From a checkpoint of a small transformer trained on Wikipedia.
Size: 16 layers, width 96, 3 heads of 32, MLP 384 squared ReLU, vocabulary 1024, 1.9M parameters.
Training: a variant of Adam for these matrices, 6001 steps.
Each number is 128 + 24 x the weight over its row's rms, rounded and kept within 0 to 255. Layers, rows and columns count from 0. Numbers have three digits each. The size before them is the row's rms in percent of the matrix's.

# layer 3 attention query, 96x96, rms 0.0937, rows 0-33, columns 48-95
098:129133093122124123129112100146123113134080090105159171112140114126128126129112130092103126178121160086130124152157075108141159178125123122127095
079:126142142162177093105182120134105113121142139102105111097111087124102142114103178128144147133132102149163112107085177154118094181135118104156114
117:163141137152147158148157081153125150110144143123122131121099080138130117136105155161048113175141134142123109120110145118171091120115104092143132
105:114093107165127140111175170134126124141090091113127160143139149128103144154123091090147133100123120127102166148149127102088114166131140155149170
116:085100125113085142084101131145134129091165127102122085130179132113138147106135097142101152169113092102110140138096111162151149114128142143112156
104:129114129126135123113122122122116149122183140139119151106103111139084110154121189113071129125126134159150116119118166148154104148119138139126114
130:147133126106165138175106111120107130150087126135165171136097153124120114112149114085151099081145131130161114114116130095107138156138106089091119
129:150154099118147148147133118132101121159092112127149133137123151122165142125142105121175116089161145110123123130126086097097130092157105080097108
083:149154081180110082145114160164140131156077149124104120100149136099131176156112160133113143103151158114084133123152147142102106111119135142092160
086:097130138148119114136150128161144158104159099112111117123147102121122138128126164146068132150131130083140116135159149193105074101114145138110186
100:092127140094118118122074130132138174105098131129123119134119121156116141156102158071137124070122097156142141105123138166099117172113102178110128
089:148109146162188093154146112130108110130109137154118129115095137126136164132079192162122116124130125143132129132175179125110113150142130123138110
092:144093137109115128117096100128160146144134103116162124156116135164151147135110056119099113130134094125127137136119124152106120101170146095136152
071:114131141099094169106110103103139145093166147154142142145147145155126134148111113099103115121130118172109113109133115132094126135145161150128120
104:138123150070109093101099124145105095134121139126139138081129135120136144103097190136124101148113136124105139101148164093147159111146164115135112
088:122149081173143156126133144176103090101156115126096131133163092112134150169139146115128142146178163108095137138133132156122113099114172113105115
091:137138127127159132123133141124155103112093145168136145091135124124149130123138131131160125106137092176148114124129127100102149149114082145153086
099:131131112133115131138136094110100124149105116111127170097140152105078092115131140100116131089135191145110122122085105138164112139091154103117130
077:123092110096115144139132135122104129120084150098118127140103142108158149110151158160148091129132141134107128120153161129164150112159156124117112
086:103082162099101123078084124127143153121081122133166135158162116151128122119146114092144145121077099135138126150108141129110133154099078148134142
102:142123102159123094168150107144172159115087125113122120086131120106156142113135140089103124082125150135152126057131141139129129157143120143086171
093:119103116069144161137097146166137101146138157116143085127124084121174135095129104115109128172153108127136142137133149132160127091150165073155129
089:169155115128131102137149167179137099143110132127107115093124142104147144128138109180117129141137131106076157131145126113084139084150128108114096
076:114098110119094131122116169133143118105127152155151132149139104108081104113166112064169160133124108151131146153098112127113123129098117137138122
103:074143147133106172085163127106106177129165108134129132145112142157119107138154134109136130139101113173120126130124135144114118099105170167140131
080:115116108131161146147143125198130130121090141115108100106167128115175162131148187167102129131145124112132163151163133150112095116134138139102143
102:155131156141149078123151128092106124135122129145122144117102161093094122084117145167170142139104166122109136156138135079129161139099087133158076
068:159115131123107168129130120098127127131127111127169146115087107164144125066106116139134133142063120102156130120089110127150142151147161144147114
099:121141088136149142131168121200121138099111109100111139111161149128159123102177126168154133135132137120121160129132086140115154089101140112093135
098:115119086072138121079125138122128107141180169105114103166142105139127134120132111156139112168137088141144121122135139104129168104134159104132082
100:110141165086120117088096112117145170144125132134130110112128166154129131120083148183142099137103067172159131156148127106109152116137139128155126
092:146106178154150095098125107076101127131113130103146113140094155143115111106122167159138137139082136146133152184129125105120110123089128147171109
079:097120125110138150093110139084121158145142090121136108160156132116169127111106130140116169140129102154094136172104141114107082156149143109107162
072:137128123165179165132101129141123162169085144108113116172089152114182108090171125163141145123110122129126163129132152135105129131169077121103094
# layer 3 attention key, 96x96, rms 0.094, rows 0-33, columns 48-95
087:135100152112165159118128096133137096106161152104154113120104138107141129151100114139097108120120127132151131090120070147141101135138153110140181
092:189119157129132167136087159182140133126140132125152119129106113119160110088102107117132144146084075104146131132170118146122151142139146125112129
107:157104144133135091166156130111154118153120147109124161131122147193126107117083118128165128112172110095139137143106134110119140161117082156173143
116:092148107126128111122157112120141128122123123130128108095132114115127128127154161099102140073164123145119121067111094185125122154116183112097110
090:083120145120118166130162165116121120090147144139164111101104127166138122141140156179133120090096123130130175171136175142115105113107126152156107
123:113153113143098107120162127122105126165125114136173130130121118153130119156165172125104106111156142172148108103107113173122144131129178123110141
160:169124132131130151182075082124117142137125114104132136154146146104140115117122096085157145127154098099131083096134104089137127128132087086107141
084:163108104118138147136123112122115112095142090102153106136119112131135110116111130132149162130117125112138095122152092100141161078139098114119113
093:112124124113096099169129124169143164149131149125127157120120085150139137162147111154100090128153126144135122120060151124115122121112166152122168
078:114166140118139131131116147155115124155096152146153165126129163124133133128149124103111103145146095128149147147086150139129104167095154164122172
091:158121129122130105138072092128123148085174146120123115116130163127120151112149077143162102145124114083147115083114122122153133126109077101151152
090:145159103154149093169166107126101135172125167155103150117118101134143117131138088111134098156179129150099096104112153153114113132090116117134165
092:122108151172118155114147105123138129084123084150141075161119128110112129143116148151133111087112125137152138163168117095106130135111127137141123
070:171116124118118102105118090149127123089143113104109106152132142124090117102131155116138172069142125111185100142146146135151137153167093162126096
102:122102091136096096130166064131111136122129110155157140118092100139134152116132083100134130110117141138061105110111187094131134146144115099136139
092:149154085111129102113136143143123130140101137139143148135115128098122114129136118091095134127136133126096127099059152172131092172130188128101142
089:127098098140104169171108125117141142098154152131122123143130109154179119141136160142142129115156123132120111135138115076115120061115089171098105
096:101113105144099117124104100118099136131124140102105164100138088114133119158148101125079153144138152108119091164125087119142170145128127076124138
081:124125125101120122151156121130141140136132114156123148140113130170143149127115079127099110137150110100092105060092121163095115126126143074127165
082:120120167141111142111089151134143133067141152151155084113139153134117133094131154145147167123093112090137129126155146082142143118118088102107107
103:107107127142083162147133105123111170120085144096112156131126096169127115167127117136111145107137142161101123118118097102080140108100094109144162
090:120123146144142118136153086139127116137140105178144132165068159149145149151128087133124091112144135145110158090104134111077095092111149149125160
082:100107117145124136165170140135142130133108143156161153103121098108155134160137131125123072129152124135106159129113118128127138123120163169140157
079:140102137134134159112099142132122110086143154131121087140149108112134127098126152131126138153105131109173135127136137073129149121128088155120121
096:122152110105141123073098095117123113139123156126097129078139155095093148087111145104151158131099173132178100147174130168125143162133129113147079
084:126137124123109123151155143125126133138099145171132156125105129133155149150169122120123065139160116140110130096098117110113115148098119126108165
099:116144123113131129161149153107112122171129159115119155072135105119156134102135112119126104178141157107110113114096152141131151107132122130139143
068:119134112136149124128139155120128126084116123121107151148152163151099165101089137130160174120089128143099151127158140155095147115136124115137092
097:116131103120098124139159136114118153123069124133184130130139111115157136152112175133124105122130113126125132128127079145123129155118178152135106
090:142120143128136101113200086133148109158157106152142111140084129152159119156122144125128079110130139120128165069157114183128091147137153168096129
097:133110140139118113138131077137151117114186109161105117117136144111143159111113147160181079122117129114182135126142112085158121107152099150133128
094:095168136139145147136153147085120138123132169154118115097132096102121129084137148096140080140089128117151114142159122116107129104101112115153100
068:101136156117089166123155136158119095100122114143124153130112129168122100191188129156120138155133042126195129102115149099131131102090125148148122
079:160123092075126139149128144125126096100152124121135141191148148130151144150137089158128127137123119096116118106135123106163158167160101130104101
# layer 3 attention value, 96x96, rms 0.0845, rows 0-31, columns 48-95
087:108118138123145114090117140129104122135137142070134127122131140109139147106133133108132128103143097081120153126185101142092140117165132102160120
089:129155112151151171116140123083096130151117122086114128153147122099118105097154124128097146125114134135107114115113109137144150084167128078123138
083:168141108103121144144139106117083143137126119137136117137152131140127135163193116143107142139158085089158114106103134081142130104115140198088141
083:141126106139105143122150096078104101157114133125177117110130121167127133126181173144111123129157142124188110106132138107094160124139122114171108
090:107139123162153116109139138132106127128132126102099123154110116156104124115147108108131129093143083147128136098166124131118073149113151141098142
087:097102133118134145121161122164168090128155117197157180093107161122125142128131144122165128110140127163136130098141151114135105167115110096157145
086:113154115170140132169130100062106094113108136121116101132148113142101177116140115132123171149158150080115138105116135148123129126140106136090154
086:116136103144100091166121127189108111109128108126119111134125135158123145107115166121114096161104140111128134120130122101148109135090108128149099
100:091139126132159118104143115144143149104145129127100119104076114119085124111104160143117117137129123210133142127168104162127079144143149150173106
092:173147118085127133127102074093149137121145129102100094129094119095110139119115115113136128114105144042119146141122165112137101108117117137097117
089:106128170152148090077149106161115087101163125079117106124113124095113143133136124115120159132083107118140162166142109142162112131152133140170069
091:129143143159149113106091204127133107148147130100130107123156118123122088094168109130138148113112127113106139131112080127136119137072138122121104
100:102127127109088160123101127129142139131149123125154145139165147137174166104188082111164110110144128140110123065119135104129147122155130112144159
092:100155095120109127177125118101141128135111162139118123111087114129113138076137162147135123125125091095133115150122146093120150095116127181126120
121:088118134155142111097123152138143100100135145099107097165132143106131177118120106136130143122114127081131170136178103138106085140117139176157097
099:108116136094132113095113164172168085120107132087126132148148144104150131164109119133150138103102109112132143131155092158143135130131176150161093
097:145125105156169148109137150169127130128125129121102133141135167131114109119097129120117151125142150143114160115150114105161121126067154144127135
089:179116098123104129121116154125158157152125112168163148128110144141141112145132116153149101113159118118134137142100164124124159155119117155106154
103:118131121113166131135159120141171074152144117105163107129143142093124169085098106138138135135081099076135148138145086150145115124162143120153094
108:096131169182169162161148130172161087107099142142133127147177111147127133112118124132149123154119140106112151112138100116152088145123126119120153
099:174152098152123112114117101112125130152102110160172130120122143153163118145133130138149116139153145176153111113104114111120158143135125102145167
098:156147109133134173163118128104122170148107130101123126123132138120148103112125173125140129126148163132140114138110144133116186102149124111083142
100:126148130111145155134107125158113157083119139076112110121125143103176141152115126126111123111111134129090131160145082147129103060153086102082151
092:094138126167128139084148177160164135156127142125151155142148144186154085125114172171190117102151118120115130111158069127116155155113136101163125
099:116102107095088132139108141128110165129184150135134153120128147127146139155101168140107106124143186104154127108138152156086171111145122107115135
099:166090119109093110141132141127099174120103117154126144101123142145151111166109140128114101096164136154132118118094207153122174148145137115122136
085:129111103092124154155096173075147119137064166109118106115154115091134143116102164152152134132119116100121100122123109146136172105158117132122139
107:116122128137151109124149109148142150135121104151119172116096169145160135108125147137148105092144114149174142145174175108083111151116129153149155
084:123117121165192151178100120092147131126088177132102103159150145126116149113109118114151156130159141099088109117127106131095110121155101107077166
103:120138129122160104102100094098157078128090103138137099137128105082109171091145124106124144184113109108104147130113081111141113120147156113106121
098:104119129147106097158110118122168110131135132160139122087131112148065134085082127128125103185117132152116108140136147143141152171148139087156128
091:155129105168123101083170138163103165131103110182125115114134120177136101154179138140090132153119134163161142095151126098136131135072153129152171
# layer 3 attention output (transposed), 96x96, rms 0.0794, rows 0-31, columns 48-95
087:112135135122148144155089115140153085153127152145129109158125128114111121086146118170148146142156128157128196159170120123141166146131091082102110
100:127122118121151158115092108161158085171150113111124115100148121097154146088148114132129128135154150164112170137172114127106174066146147079107101
097:125092130148160133163129104131168155149109108147133105069168087135071144128100110144159110112117144125133069120155116120131102096166101100113139
089:115117150133163128123111104139130100191138110126146115102169127112137129108145129160153071120176131144127087149148121123095143086120113075119159
102:142150110136123141107097120088184145145082134118128114137165123125111132127118084092150193103113163143094135167146128110110123151124086122104105
093:086144134148138133134159129137112129103093153150124126174152174165131127128129126128125128163140129103153084122106139157150083145095109142156130
102:132144071123149124132095144135151141147127148107107074120190118144124160127160077139132122129126156093099102149141103105083103067136124110086130
091:161136100100100106145095141116109135091080106104165172128165133129116139120151076138134087108104124086147180143121149111111125146126118073093147
101:106121143124087124128132124113109126114138142123125149164134145116147127173116097075114166133110118160118154145133160158131141184106120132122134
091:124150118095096122133084163136106128102155149131118101127126158107137157110121148111110139128078121147162162133155114131141133060142130112099114
073:109111136114094104183126120117163141103140153099102155132139147148142133141153118109113139133115109121159213152143181133140153167128104149138094
077:144116162170105119133117117100117143134114136112159168157115168142110123151125148121123156126087146111134211117101113128085132135139090131133088
093:129123109164157181110132141145100101124109129130140100128106087158113137085106147192154134133164106121136100112120103121144129096132147141133121
101:118131135121136126093094131144093136140166138146135080141166132137146148098120095126126079142118135123132112157136077126088105087101143120106116
084:112132126092108118119114130144162132143122164129117110143150097172115147120128112111157179090127105150098203159130134119136136159101073137114112
102:101104148111110096122138141154160122131124116113104140140084097132146107108147152162118156105149105174127189132107151138161119137136091163139142
102:145142184143109123119142133123115146106151119085123123136141108140113137183123150120136180102082127124152179115126107125103117163103079121130078
097:125101189125140156134162139113100144139129130160139142138075131107103125144084171143144108142097126120145065104140128138115115150137151145161158
103:104135146110091095118120131125137128128135148104146108140156152130173170088155102137104156128138134111118182146148106144091130124137112147134122
116:117134107129100105142132130145110128086114116113134112153162143167131145111171094117147193112117165087103196117126124092139096119127123156107093
098:133116191157144170137145078115109109138149123160143133126113127101092092126111135137156101117140139143141063088117115145124140157099133128134113
091:131133100132165176119121114179123081160159111115114099106127098110142138134128124160118097140161123163123119119154110110095168083146168084125143
105:125130137139136139136108154116149106109159158112093081133096078113125077124127108162118154157120115174130116118136113144176135077122180133144101
098:138109170137133117106152141125113112148116102131137153168096145151120122123135143186140099129139169137136151142093154117082142171107127126155146
097:132134138110179147109131153143089090141138134154128109123094101123139130112144192178133073120146078151127091142135130131136138111124175093138182
093:139124127111156139120158130129134108140123114129140169101071105104144114151122171138123092121125098148123045119132177145141159146153157148131198
089:122117079095158136128109122172141101171161129120119110137119085133141136142141108152115102170180131150095103128115112129124123091119125127140167
087:126144185131103141128127125121103129105128097171149120145128179105129125106122133103145124092120109153135110150150120144138136159123103146105116
092:133151106148123146121101121156152118138149175111090093155154114129111127123139109143132171149122182122096130103153104113127103091125150130100119
083:093157121094105147143121102145191132120128151079101117171161121144122127147146093138124176129144161084150165107122100129156108133100107155142142
109:144153073122091096110130141137125113102101147123130145161142142137175129150146125142109124122167136048109134124108121132097112188094152126138167
102:131108162124130126157152108094140129131128104136166167127110122135097112163142174119144104079105121122142135096125151132135130191104096097114109